python train.py --hidden_size=96 --head_dim=32 --learning_rate=0.00235
Each number is 128 + 32 x the weight over the matrix's rms, rounded and kept within 0 to 255. Layers, rows and columns count from 0. Numbers have three digits each.

# layer 9 attention value, 96x96, rms 0.0657, rows 0-95, columns 0-95
147117167136112146122115154148093109070145099122145085154125036079154092145132135158095074126145137160212177071112162135145134093194131152146176113112124068104194094114175167119135127092147120076106108138137175147159110084091141059116087091156142115200109105093162096117152108119093165090
139057102116128140099069133097132108151168156131114110115063153127115099134128052118117118092144175143108109111171127124126093107124148156111179135079122151163140172150167118119184110118127107187131127159117101129156109089150136146134158135136115144131103031106127195182130133134150119186
111172138109072141152061141131171174131165205063210089109113133095106099084151173119125124141130165089173162141151106104153110102169144182169198151169093168084162131163094066126122155100138125125161161135129106164132085091157164121118126129126095110106138096133204059130127142128121139110
109098068132095131129139128101147176135116148087134158141152171151133127091098108122150168169131133124063185126142077079095119107133090143166137133153137180117135149201106016097147111097159101162185175146142115133090152133136068145132163148118082154131107100141168161131111115125129080072
103151117147109129123138078099149128139111125145146081114126093128112151092108191115180159162170082165098107120137162104156096098165142125145110150100126093157074132107126171129108129138051096126094181104149184107109095121138159141145124124154080174175169128113084112090146132151129140153
158159163229127157120179146103077165137135110181143125128122181156128145195130101167138068138145110059106114093120070177125100183109122133064181116186104124131144044139179125124137098086138127155167122100053115131134085105100148114107089075150127112168155098134081166079082152102225109186
096102063080131138148134128123145105121114137104096082166086166148080152101162095134181110079158127152171125133131125106141132156131129082128084138140126155136122189173098114171094181108084134078140138108093125141152119122171154152118108125097101158167113064146127132103078099128180155131
134090111128115129121099110101162144128179095130145119075126097180117154129102101158071156089149100148114117114102097131155137145088161153078174159110112144143114146127177140076158134145145150144060168127175159152157160123142046114116209093128140142148102141109082062096172138170157109088
176138153061170150121141120100093122137146164183142084146121191123161138147135080154194115156100137088160128146109157092118151175115130122168176121145168113109173114166111083133090097174142120142156067124142126183157088099080140054101108138120103146130134177118096147165111038138118099093
112166187101091140136166109145148122144150179178121156140106148092116111142099142124112134133171082126104156138121176123171085070158118137127175151099178125031141047105154174143126123132113161111068062150161146087122089145086103130110137043149135191100161148137087069107095129205102176100
148134087157121173138153139087105220088144146145205172112144139165103131157116121168148122142138131110091157100154106132155101102115126092163198127125120131109079085205157069126129106072143146153156153089166152115087136097086148155104139102116151115122131090119166118100128081134159097083
129102131136128154164169098094123129120101181168138130178127178139081149156126084125116121162132116100076123135118118130090103154067133158113143122132073130114121067133144146143105111120119160154157176100092121125065109144114212125145114135101121175155114122124068132123086149106166160109
181108125152104148118189080106096077142128123130098105103101099151095141142141157143123159126132092141111097116074093142107103135137107088081125119074112081151127131090175098108099143162166116133157135112122135096127083140123153180118148156125140131163104139137122167143147190074142121157
078118101187130170100126168068073157126144132140178141100150153143109125141146136180130117182099170061087167120140076148112109152112116123175138106191103133106171112222154091114157138103142108171143186120109150111094151097128150162101098137064096070168114134090111147077148150107182091048
125090120155190150165122138075146147094141145106126095059059116106129106126065133110118150119179178128118113095165141120121163080100135160140128136128136170150159198159170038072166135131137119157118186089137117176142098094145162109118145092125134095137118137124089143111129129133175111098
180086152098114160141184133094161122132150091131093108132100045131135146119058151146097119149133158097110130107091137139125102142122135137136130151091130109098129142109140168095151122136145130144127189107134072126094127121162130080140076156165078157195160055162079148120125143124151149218
153098148131112140113118148091087035158150107142105077172119104101138190134184116090196087156105095134137120134100153143114086125115123098162154124122170105084139157073133171145086130130104161118104084177113095141163143130173117085132088137140146154195120068148128158086095174085129147191
128122095085147132140146091112171071137163144170180115163153125173150200158111141136093117141174056116128116114113174089093116115054100179102132151071154128103075186043123136143074137145146122126112121133155099110108149159139201076157123157112078157118107122157102153091099149115157141170
074116127141153108073136126137137222134076137171150189184171165124143108104192060113094170123158100129097169123159132146137132083159125122144093127151121200162191128164106161133111110117129102100130100170104115145125134175123057145125106073129126131132135149130135073097161128109160131138
165171164105157133106165161163080107100130131079155133100140094088126157143162101167130123122143148122183123129108123182143148156169132101143157087159127129107215144141138116141114088127139128117113103130142050151154049109159117136069106189109125078177154147156127153079155091102146184118
089150076184119121090111135108143179131135135117050098142084198092155154133127154111139125131175083141172106139113113136133133146170116114161107111203088116142144095134128114104125114166132126143133085110104111151131107174167047156122094139136115067114150206118121142153119190090147111113
162143106152158118151107140116137105165106098076107139124086131126153175116176095133060142151112100116141149139127102153136136172133096113114111160144142156125096136120171208104096091149119200186095080128131107197144144150144129180080138129151109100043172223111100109076121078149170127084
152042110090075118164096088173166107130162100109107138102163031170170136121053174073161165109144121155140124122104141126133150128128102191143135167061138087156064106100129130125132124164154162144103155117172103119101164124100147080153150098149123166126110117169097141158092167148109080120
146077104092081141134238147142164081133131135079148151174105121099103134096095114164103121166135115120136102105088120133147114122120132138100162126074175138097102078112081114097138129103100130125146171150121103141112096130151140125093113172126088155165144130123161118101102115120119152182
157110116179074130142103104130125128143115098195154137183138133158161149131074152147125093131126078093139158099108122128126121170082121131077141148117115047138106093081155132111154094093101158103122161156127163137137131174095187097137134147142110149185102142126087124112117108140127136167
133139160165111153097181142122109130100093111150112160116117205154079160189130053167121087138132152082109181120109112180092135177135119078100091099185109145136156083172143120136137126079119122140161164111129101085114087120127142179092099143132145081175142109098121191078135167124154202144
148140117081111103148118116176124061126127129100076114123166139107180067085158197086137210084136118120210116099148162125125157115150134104098058154123130143142156188124120153133074145160185145095075122209131128164143100133147110124136133152111130158118137137139176134201166083109033110148
096122177128070134102088130118127167154150163117105113074116145090110087059122181115175123149101193114110206164142124116148150112117139170137168091151169134094164105181113108139188127164124152101109080159090139180154156070117093115129131123127128118142125058137132093165158153146144065068
143122146074204140133163155102128109134143218144152165078101098069094126099124077126101112121172152143102145117102127125147154031177154147116181137078102136107124126122149118137117150165145138149141095161098104111151096099138119144095123089109137174127116153156133098103119107133084131118
134132196158098089080104142156159136165123145167137145118114060144138157141072134110075114164145078158120104098107110130149150149090153119138175127100181089100092116124127162111150118166094111103131098123125135112166141096101096073155147043197065175110187116141115082141164113186150110183
134181123162095093112127144136120102162089149142088116148138196111167130162215160104102100166108097116183109125158139131097127122115142097074110091154101144108123145079064190166145143141075113118119047159099123100138117152129144148123155147120171106092149135136141208141160155089105186188
154158124086112096140097108203166100119101095103094081126147094121160087108140155097166172132093107164190095172113150144125115081174136155099131117108142147126168138087145177163126111085171124140079090145132168175137115122118105105117172136132179135114128108125157092200132114126062126096
089182126171128136057122124147110060110129183167120122155114121105096124137074087132155141097082115136110093180117161189106131121082161076167143156156170131085136121158075095166147156146103080158145110122166113132096100173093094140135112046153117159155154084160095184155159091153087153123
145182167117142121143153152112124079139108094110201082126147070129094166119099113095144156136141133099163154091154134128113114154137149118141157123135118090111160085132145145150093156179119116185106175113158174138184147091103121112124132115098109125147159093100171092099139152133166092120
112134142121184130165121132186068097121104129119148157141124098134096161139070159187065109136147137162122091105134104102111154143186178183178133100138136100084132133133074180175065168193199137129092143107104115134131128065119168166175084146096181160108114141091105160083162125134105086136
160134160154136064140042127111133068158120131142117099079103112155102142149110162144139092146140076085151101167169106174085192111118135128203134136164087098107097166112090098120177118194216116104113173126115082139154133097156137132170126126137093154114091082194141087172113083149102071173
098104089143192109128148141173143104132193124092142125130110198135094130082097159131138121099159095147096117155094135137150090178123158130158155142133152134089147209089121061066101108197136159174141081172144089116178162151119188111126137203120119103153153100112187155104101095197086106142
090080165092190088127112125124134162146127154119126159194149145163124198136165147114060125118169115159126171156112096168143145089113153081090153114157105181119114121119128148137062103182127113122156072114095129126165153152162091084081135182121165049131172122110171084158138148054142087097
150098117068165088167109124122128055162150050106196116123117129103132077160110112139111173171146152112150085166164089108072129144170135144153093130183123080096152189134152063153102153224148142129154177086159052128128160056130138145149140162138152139126119154165212098164159137114134100176
153215136126115128132159111091158105135131180170154123174152101138148117154131145099114186108119163110063168160150167159137144109121135148205152097137107114141147049135142156204132118163123160125140099080149133133104102119088116106095122144116168074150128177076144136145149106053132139095
131061188085104155146170156124114130147102116106180128107126111149142139121152107177176141208096128066099093099152133105128136140162123112100173128153163110170122152122132144139130135118136125081153125147154145142186151091105107077127200073128133110117115155146169139096134102128143159072
124097119124120193072149165161101073141115104188163110125131113099146143128113103116132119112094174097130079074133168156117141150097126124094151103071135098167103116147127143163165126091165134163119153124140090105133120124084110154122101025124100118121081086136116174085122111171181135126
165189138097156154182134180111157125101071105104114167139108148125121119151120110158076124136160085109156135162091152117119109197181114095127162096119129086135095085138172113057149122113207153149153130109064086119099122153090149133104087138130133138107161071132194130122176097128131086107
138117150129141102123124146093147098124128102124141182123162122069153173185142079169127100137149119105175088163120105166102161162132130142133134101135135135131125135079141112134145113136155070128082150101148065127112073102107176187111114158129076051136162150108106110129172147122143170088
105122122077143079111102084099160073137113124095089141142131126117093109126147145155143137148072132101116080195137118155126099140138136123101133144108136184122112165103122146152130111097136111109165105113146150147197107162175087145150190128136124121160145179154177124127083089180127214075
149144120116129159108160107091142137091121118130100137097119080130126126181126097114161128088173137133136171141135155059119106140162113143137131122083163111080096101141142152117083099160091154157104144101125131104152104228096078139139136174139086124137131118186098179158136143202138109076
163134117191107111179128100067153146160104122155105107133184193148169121140119150164078135170087110151103107113165111107113196109109153129137097119136120138171146092145150162128095146106091143090126147154115137135065137166143069096123178102112141129147149130052071132151124156035184190119
120161130190104094118116141142128113151235090118126147119117176093162082123163133098140073092179111121124104211114100149140147121148106131163146117134095083121173108149138109101188097082151076098096155143122131145175113131048161155068137149148115105114112120123126115160119120166183114102
127087105178122105095126129159092151130185171146147124190087159156172114087126165065115132107188174147123125147149095131140083073051129182107137107121127126112146132174140158196122106102107163178083146097082111153104163131122154122121144094122126113114153111153139091131099132133175134175
075125099118100186114139088187097151098120146133123102131169163137143115112086104113138171103166154135125120107153139080090103127135092210165137113112147160165097129175128145126070139115117119156147133112188083105157125145082136141105110094106136157114134197147120071163143107143144160131
158112100129129160129187080089129114145147088153095107056155143162104119111169087119162135100088110123114128085139147144110130137151102113127148129076137117159134077129107119162116104074126123126125138093139179088177120177095170177136110124139059135146099120124175129135066150159147122146
157105070118139174127129146165085092133131073129134125096168106147156146168114136151125140106115130107130136125176109134127105150096124091110177138116191138136112070126130066087110118148142148165183120111132140097091140109208070100114112138127089142120115090140094134096146170102135113101
100042146145078109054157115125085112109113186133135176170099103169143143135134104186157153155175089126151040133147110134088116140131179146099142108163107127160137110177090072161130112102131131154080151099108066139114107047055115127156154113133088075139126069153116105099200133109140138134
089129141100098136141163101113146107123217124099080092065114133097117121120122177079172111164123146129142157169174107105087093149183092178173127158122127145201156103105111116111143117111096097119131118142179109118162102087101123144153131088147139171187135131126101073215109148172125169179
098065114147150151113132163162129159148157081121103130148154153145096137153142168150107058075121133117117114094169154064177116152103114120109147127116136172177071153071137106076128124059149115097151063165105149082166138098110140100172131078170166099138118124101134141123061105125158117174
187109074152123138143128113162114096128179109089120127136146100142158109155117193091115118141132148144129138169172087107156158134162127150147120097098148120089147154129134118138163116169103133137110122144129150109168106151124139194119154165117147145145085081142152122154098112116065095151
146111103118173172115121111114118155112149122121158104074132115163129113081132124128134130140090120122108092081125129137104091128066155095113167124068154115119116116091150102131159115081161155143185115064165156155179139155176201197083137143161039148113146126117190112112095124143083167094
132165096166162107095171109172104139134155106149083088171118145148162092137170160067160188100114158175151134105134138098162104098084143182098117106129115194106044114181153110102135096063084150185098084133122143114095142171116118121122073123119118110110140169123062148145127115095110079090
140135080148099162099097167107119143113146160152133144138118122096143145115133097143110141142180085157179106131087161156127125144067119105082126147102091115218158114111185088090145073132106172108109164080127147121127143112062110124141101127172084118177135152121109143125122114180164168183
082037170134142147141151099123093164135114133103156136096123124180175177114051175096196107190155097099079171116099044156137108093138133135115143169141139123106144138141106131111121135109138129136107210170185124149148174172143142087124109099111096188163149118151029092087147159129080107130
210123094141114132106131117164124144123122107088069073114144121143117062144210147083120190147122153132160077166169136083129125152125115181063141083107106152103132151189136142132097105091087137168160127137117152142134113138118101135129136127127127156083096108142179139157117135092133129092
203152132080117122116073165141096092107103123138116112126125104074098148136097192108123161131166136154127183119168143113174108099107158109151142149136088100077140121102142128084116136173147176151122147149125096121133126087159128131190106121139144129143115092131158130107088125135071098114
090148095081168180139111155161144113142183070111228126082090071128204110114125143119107101097137190076110116100171083113129105143123154166177143077084134071158119179094119132092167109083187167124199105124161105170191192063186124107130086145156099132077084186140152160077105130143146084095
197164110121081159150159175124141172136139091122200153114174230147181124113108081159135087171127085125095116093112124074129146119127119139134123144103098073154152163058144096093119117111172180123101141144129150126081106142110176127121186168122079086093118144100169162114062133171127114133
105090099189109085036152130169167112181092132095069181129110167113057114135164117118110112123136128145114123164111130116122163090132155138149100131110111217104060188083118142116127126177139147106125166188139159119064130211137113137114165125154175133075136125108168082188180148123083158084
094090081158060148103148097170145088147124165132153169155130179132088079142107144121074156163139139148093149097148188100145174123171121088152091110117138158173138173091171025137143136056136156076158147142130152138072152154058113145153157171127211155091113072023107145150123033140130128097
089074105174092112082101127145149129154084133163105178143160157197058047120118210113137079158078151103091169133117125133077121130088179106180124104128155121138146104217115081156092156149110087141149184148182176118094119207090063127145150125122205130157128113156127096136175153131123164152
155138129080157147095086134051090128112173133161122153162147171180141177074067089125117127113117173113140149131111115126193098168162101159145117139089063109131157130195178123108132164160113125085144105089132120131148138103086185153100120091038164088160066163114136131123101116201150196146
105208184184147114145066088142161144145114124179143126113133092140138167192148082099149054095150085132150148178096129188080103115086133125091118115143113159133111129138149146123108145123130150139121135150143139136140035195118157095065110075159066164167102192181099141115122152160093164091
102191143088101162161114195059105169157117139087138087057171178175106102106093153115131116129131135044114138110134105107106098138068100135084177114121168127200073055166143075126095136109119142127132113093147187149167191100131103144152158088109121131133123131166189144084125164098174073120
159125136074109122144164134103090130161141166136109077105114221116175092103141121039109156120142142117208149153102134096119126128087141135108126119153119242103152165140157107086140146142135160171154172133145077103151122133084119118123109144130203144174124123098092154158108076141115125133
121151145111160172157127166090126160137121160097140155105122183169097135137140062130132118152119167119152087123142131120095177131121132123155120127078105166113060088143111115158145123218084131092070114153133142094154092153162142135100144207105065145142097142147142130124085174095169196174
177123172173063158205154057148197087133159136082138107148152136178137133107133160131100103149155108106139123130162177103120119104152138199136136088127146127080124105100139217135094141198109117083084118115156156083102101143176193075160210101123081153167103133138064127073043124155075142127
086120077173123128078158108109147151174134151125097255111111106126097118124086153180101074087088176060054164192102054164121093068076110064150147145080125100164077139137152080140157132091074151152113132143126158182137115192100155150137158147124187082206088081138123138116166127149173185104
126111138137140087121095144126084144102078127145153094095129077125106125159073165158154099130110127109157159104125141141112126140044103080170095077150118102139119078153090098141165160185145129096143203085149157108152135139061138203156117185103227067117073106182099086102213145160193133105
140169086119042123180129068178111134110102111123116079086196168146175082128144185062121172081120078118113119124129117162056144104095153151136113126128198142123182138111110091166122143049139127177131127150151138137099152171129088081149187137147110128136177107128121117104099112078031054156
088130170134155104108122169094139118161158151083147161056157129106074093122091131142158110133152164173116103134153168080196109136134114165196133121101082102195105086151141146100138093141026121117131130159121143078127114077179123146180130135123105133125107135118136160124144172107203092120
168088094181164098100135106200194105138131120110141220126121054155085103127164149105186078088121137143149084162133155168146145062124155133173121149104086053061157115134097106119136131147158117100104162147138133118129082146148163123093104140135104159101106115155136093166150142191070123069
223079134114065118130158134169041132136146091096197147067156084158170153123135130099123168107103165149157105099150105160141122103129147111133147121146100059090127098135120085163154153104180148117146073094106094165179114082181135178156174156121110115139087097158143189116157090111085042178
124129149114132121126195103120099113132182098091082169190162138138163178189104119112088104173146169081054184212160105137179189098129144127067154102088170173142084134078162151077079137151170132128136170117138152175087121201078117106116109041113183051154145192103105098135142146173088203088
182095119168071118139103092140128108104119143078154164166155134190177139092128147115111131125173093165145132088118088121182099090193174128140091102158133080049127122180191125158165133169141097114130117088120133161129110160202067096125211135158176140098095115139137116138084125170095087123
108172108206049171158190140191137152122087070087140128095198168144128099152137114120115169116138079139098087139133179134077169114098165116155070131121187108131126176076115113148156141099118089138077126146143111111084132224165104154118156106169099136098168099125184150123150115060101115190
047188147104151149102084140099127185127112162178097080104127151177097161126169141139137119130104115146092182114082105091117058153161119124121140098086104159133087102209144165142094118127080174133169138156140205109174132117054137142092159135070147163146116131144136143082121134148172212125
120123131151151147077123092206094103136174110082085140193086116061098127132109113170114120122099111120115124092172121106077153097122090153103133140127123145136150083052147160128109119141138122115128149116091152156126163093178142047160162101189125178117105114095066122194089057133075140095
155118169122140112128143143185137120107069124058145156142145066081078099138084091118147154155138135122170060173156209138180188137111136164116130165167058131134182133130151119067178123081053107143096206173110091146099120125155080117126110158160133098094134123138150122199131113115097110141
139106156107119115191116105186107079113075120116083103094112115113153112066096132070132172155161096184066140140111146110186096163128125186118113144118115163136124194136157093089128090155093160129103212134142127124126118111087107099165121186137185117084151156077096123138152147167130159103
174175171151124149161192098137096103160174157116130098094164078111157156112144127106099133152148101102108131166093059141134050127096151099184114100108105086042108150133099132155127112152122141110174142150124148160180164096088181103150153130141109185130138124130113127181115166093118191138
134156110102130067190101133128132145127163139054114148107110083121072070081135183111110149075142195087173171156196130092119143155210102103110145164118135146107107162132110113142145128133123122183149119158104149142179184113092052092161154095113141146079126151162128061204135082135099109128
089103092159137151145097186126068111130112116115165061117137135145155118129154169086163120136126052137168136105140128082125094134122137152134108119189118123164072194137097082129156147115047146132151120127120224109134146119097177181109148140101168190084120068104126145111072092175170098081
128091092131111152178077141158143131137092163064099176078132090111052104151139101074108138098142158114112091114189127109101139095110115131143127178138142152151141137106144116133123123115135207085081168138153143139147115091098101090103170142168129139068062102139112145146078111114126125023
114130070168152098128203080105177148129155136133118132103123145122101147085162067089099143093115131152107138172121149142095148154159144137136150150104151126134116156158103114152126134115123133093124104119093158097147145144172104102111128174114122108035060193110173052141134127153138161174
110109129082216139161101163101094129105182136149099117086177185100173069122129099118168101116099145153159118117159108088133113153057160126136159120156128150079148100119118164157116131113066151133129080131126121129136145078134192083087084099110142173138131134119171103116125153073135116069
141127131171111119135181140156097096124142073071118098145148111144174158176115173087078153116141054143119104076126156126074176117059137125117084150150182117077123127109081143093124134175122072174058134110155150165116145134099116152140145142178138180126125095109147161129109083069086098180
136153140102158084128059107184130098115123135156082083109109131103095109143154213102114105109113103193151182104095138158126167093191102162166097147121100103103103115107103126124116129178188125125150107111106180154172088063185160099153100178172159124115116205106141065186169129151100138104
104112132118124134165077146130086162124109041139139135149171083111149079122153073152142148144150131136155157084172130127163078158153142110139109120130087156126180153137155083147166150064068127132090169170125127101139199143099099179093063138111176153101118009124189122085103115158156136122
098124154114106094129077157145111162124073201100191103103158159118095078125145115101135124086075136078072151100197181153135167114148173089163091119145159184151178142115174153191151161104122142082163118143134183095094120126145100096160138177090179133152114128125097071086149124117098167147